Each number is 128 + 24 x the weight over the matrix's rms, rounded and kept within 0 to 255. Layers, rows and columns count from 0. Numbers have three digits each.

# layer 6 attention output (transposed), 256x256, rms 0.145, rows 214-219, columns 0-255
143169164143153143151133130192118107143143108133152095133136125098141094169152147145137124124114117106126119095112091148112096082086103089171100146173133142134112101130155093111136107143163131132141154131159106163097089116102126095117149141099090093136148140133109141148113108139116136134123141117105116157109109103124130137111115151152080133146144166119119136145108092078111119155119134151156129148130156145112130160142119117106114105115127100187119129149102116066179152079145117117137100161125124122115147159118105155116066117144137122134145123140141096126119134147146139120121145130192128102114122115152124101149097107167132140148124130120167108070183127120133110106097151150131105123174097100135129128138130061151163102106109107115105154135148099131130130105075149
123114136126109124149111112113138173119115076113152119143155145075145128162097150172110076119105126145183114146112091123129110140109107144113142156100136109161125112128121128135173161120123176137140124132110165106110139118139092115135133113088112152113122165105198146126145128119127143117093175116136154138155106114147130101102109115108134139175117125136164119150102119152088139116142140129149096143151132158126187139115142098137122138166115127125130127158117113136123138117178131167105128148141097077146159146136104126164166089135138108157103116128144119125157140105105096084150149115169121101130082098104140140142100135152114155115122135118124113175129110115180120137116111143138131143137149121140149147135098123136130111146161152175136141109148135127118106082154110
117112095098123121189159136176134119138172102128114144133158133143178132165147122114139114117151128127105136133117129147121128124160146121087122168124123116146133131095114123129144146105124155094101107138108150127103094126143143115140184128147137137101096117156134128148123139101132130146133129132130111098133112108148090130123157082134094107138087147146132142131124097124153112117138132155127140125128131118102173156125101116095105105115119135152128093126132103163158109167094123112135158122152121131130154094146075097144142116088084123107101133119093099152127166128095143130112119080129145104164154143139117107128127134100154127116084152128101105123147153114145119090099112118162113098142178098105128111112111104156127137107060148097152116179131157142154123132122162
126164130150150201158133120111153097101144108146156135124151120101134128138150104117096195139142105158103129149142108145097126114146136109140128123122098116099104140136167157116129124111133158119146104162150139148129143113145102153120149095099101128170148137150119168136116103155158121131139126168141164105088088130146078129152157161128160129122150123123109123076093192100157113142113139136099135101115120127147104127156103106191131109173130128089097145128116136178096163168125133108102116103111147102164121142120146141124175157118118103105136133132134068114115134085138089151113115129161149141156091115125123095113104128175164109122146137099151136085106140158134117115100107101145109147131128152186145105118145112196145146097130128147131148145149121080111174152122133
115098090092127158110104137098124120098160146122091085124144133115126161123119129175147135116151149091163109112151098131121124170180150179151108156133096126149140186111126128139139154067122148127143138145147140111136133119120144117143157146133126175118101113111156136144133090123094100097128134146160118131133115114150151126143099149092127087125148122140165134119162082088095134117143147086120113103113155122127129105115111141138120118148142102154141139166129138153126110103116171151141089104152132156119146111168115102124101132109083147093125124144113132126161122127117136161153090155116139115122120133092103152131121121120150154126060110151111112120105100139124091128142125108148099140143102124119091101138150121142120155125130133110113150147070103133151159141131115
091121116145182110159174124143113117140148102109142129145180141108131139105110112139116157120118131166141112155104103146148114112110137135123137127155137101139145074125126128120151105110140139106130119140139127138120117089114136164158129112136136127140120136146101143123116162143162148106130139109125156136119120126131120137119124128107137147191111119132138136117126155092164085131159139126124141118155098152120105145101155102154123110101110118140152106161136134137108121129133132155114116076105143152169124160123159115109132095108128138108119148118110149124118137117146168130134121110140091126090117102124096104129126085146125125102121144150154121127106123120106152088140123115136133137137136147101161142079083123181123091143143113149135150150109184098124110161160119
# layer 6 attention value, 256x256, rms 0.185, rows 215-219, columns 0-255
114084118149129122122152174175135115115168116109101097125173155173113115107138125127175181093096085123096134133147108117134160124124107131148153126141084142126096146166103121144106140113131109129110147126136111111136095093094140113082098124150142128163082126134135135120111111148126084117127161139098109142146118108132121103112193134142106134135120108134163140146137145124146132168105131165103082115081127127156139152142106200149151150152146138134146106115092178128136145136138107122152126129133131146105119140101182129123150126116170111123133175064109117131095157204145156096135139126099154135175124118134118106151124187134156127126103115138125160144105154148107134134157117095147134133120127113140133128130134116173123077116157113094128098117167150173149155144156117
093143127172141112109136098080144147133102100148160116109124145153124113164132133152119126092116132089127140152150135158144133108116134128131121076166112080091114167171098126140102126121111108127129137130108078133109113109110113155126124153111138126137138133121097115130091106148110139163144129150143139096138128153113160153145084138103172132139150153099147144118105092130129121123135157169109133160146167080141125120124118096157138099127113138123077149141150143111081151154129134133147082103147127123112101113145126120125111148142113093075150105128109142107134135123108101127114144187142137150142081124116106124165144134144143124146144098146136102124108102153125181153121132152072175096153144126133130088127127139143170170129133108150137099124145126117137093133110111
206132090166142080131106167129127135105108124133121125111157133126176124147122121148140062146119129132076147133199137159161125197124147159126162142157101187118127126118075115098129134130169096110100129100100131143106096174149132124090150121139141120127119127132152090120106116127118123094084120122146185151171111135139122122118117121139076087149163072126108149162133146127132179106110080119142145108168127136113132130119148085104141153156116139126112160133146115094101109144152086106145137116171126086104147099123118159171131146136116121094116098125134168118120128117148098107125105113106102135138121079133157163126170108118141178116069136111059114136109153099094127147151104121107106116107115131102115147156131164114102106116130110134149129146142116161151088082128105
083131129157152081121116169142109136112103115127150135140119110132133072147167162134137109117116112124120133105163159125129127117128149151132099138095134109158181092127160139112147120203129114151109171112106114128097142156154134121141110160140102104121134156146110121168072137099132145138103119128115141121090099133117105137126110128112126118128113101164141119152080140150139134096147142163139155148148105139155135137155147132153182105075159131114138096146121083145118164078143079130132164125120125112110076128139138134102121119152114183102112182089110143137146118149128111154128145117137118183084167165112118146174135137144136123115159116123147139148129145122102144142123145135121148143120193157133144125104155134142151137106101108152124120126149113117112140153104128
168091105179130147137124145102157146118172152127131085136114127140153123106105129156130136117102143066157127140143186100134137146166124141108144135094118183078121180142067143166137138127137113099106158126122128161122124165160147129121130144086134102141118141125140123118116121140170104123143117155120127121102132114091132088099159125124118104146137153108101118127143122164071124124132106078106125140127123112133117146083146087125130104120134141111135115102134082077112133121114129110162137106139153125113081085117121147153131149130089111126150117137129146123116151111145128065110080158162122123154109123141123127123082124118154130138134175142113122132130124094098104127146129135112128142142105137151137110117157129132127109131117107163153099122128117133121147139156127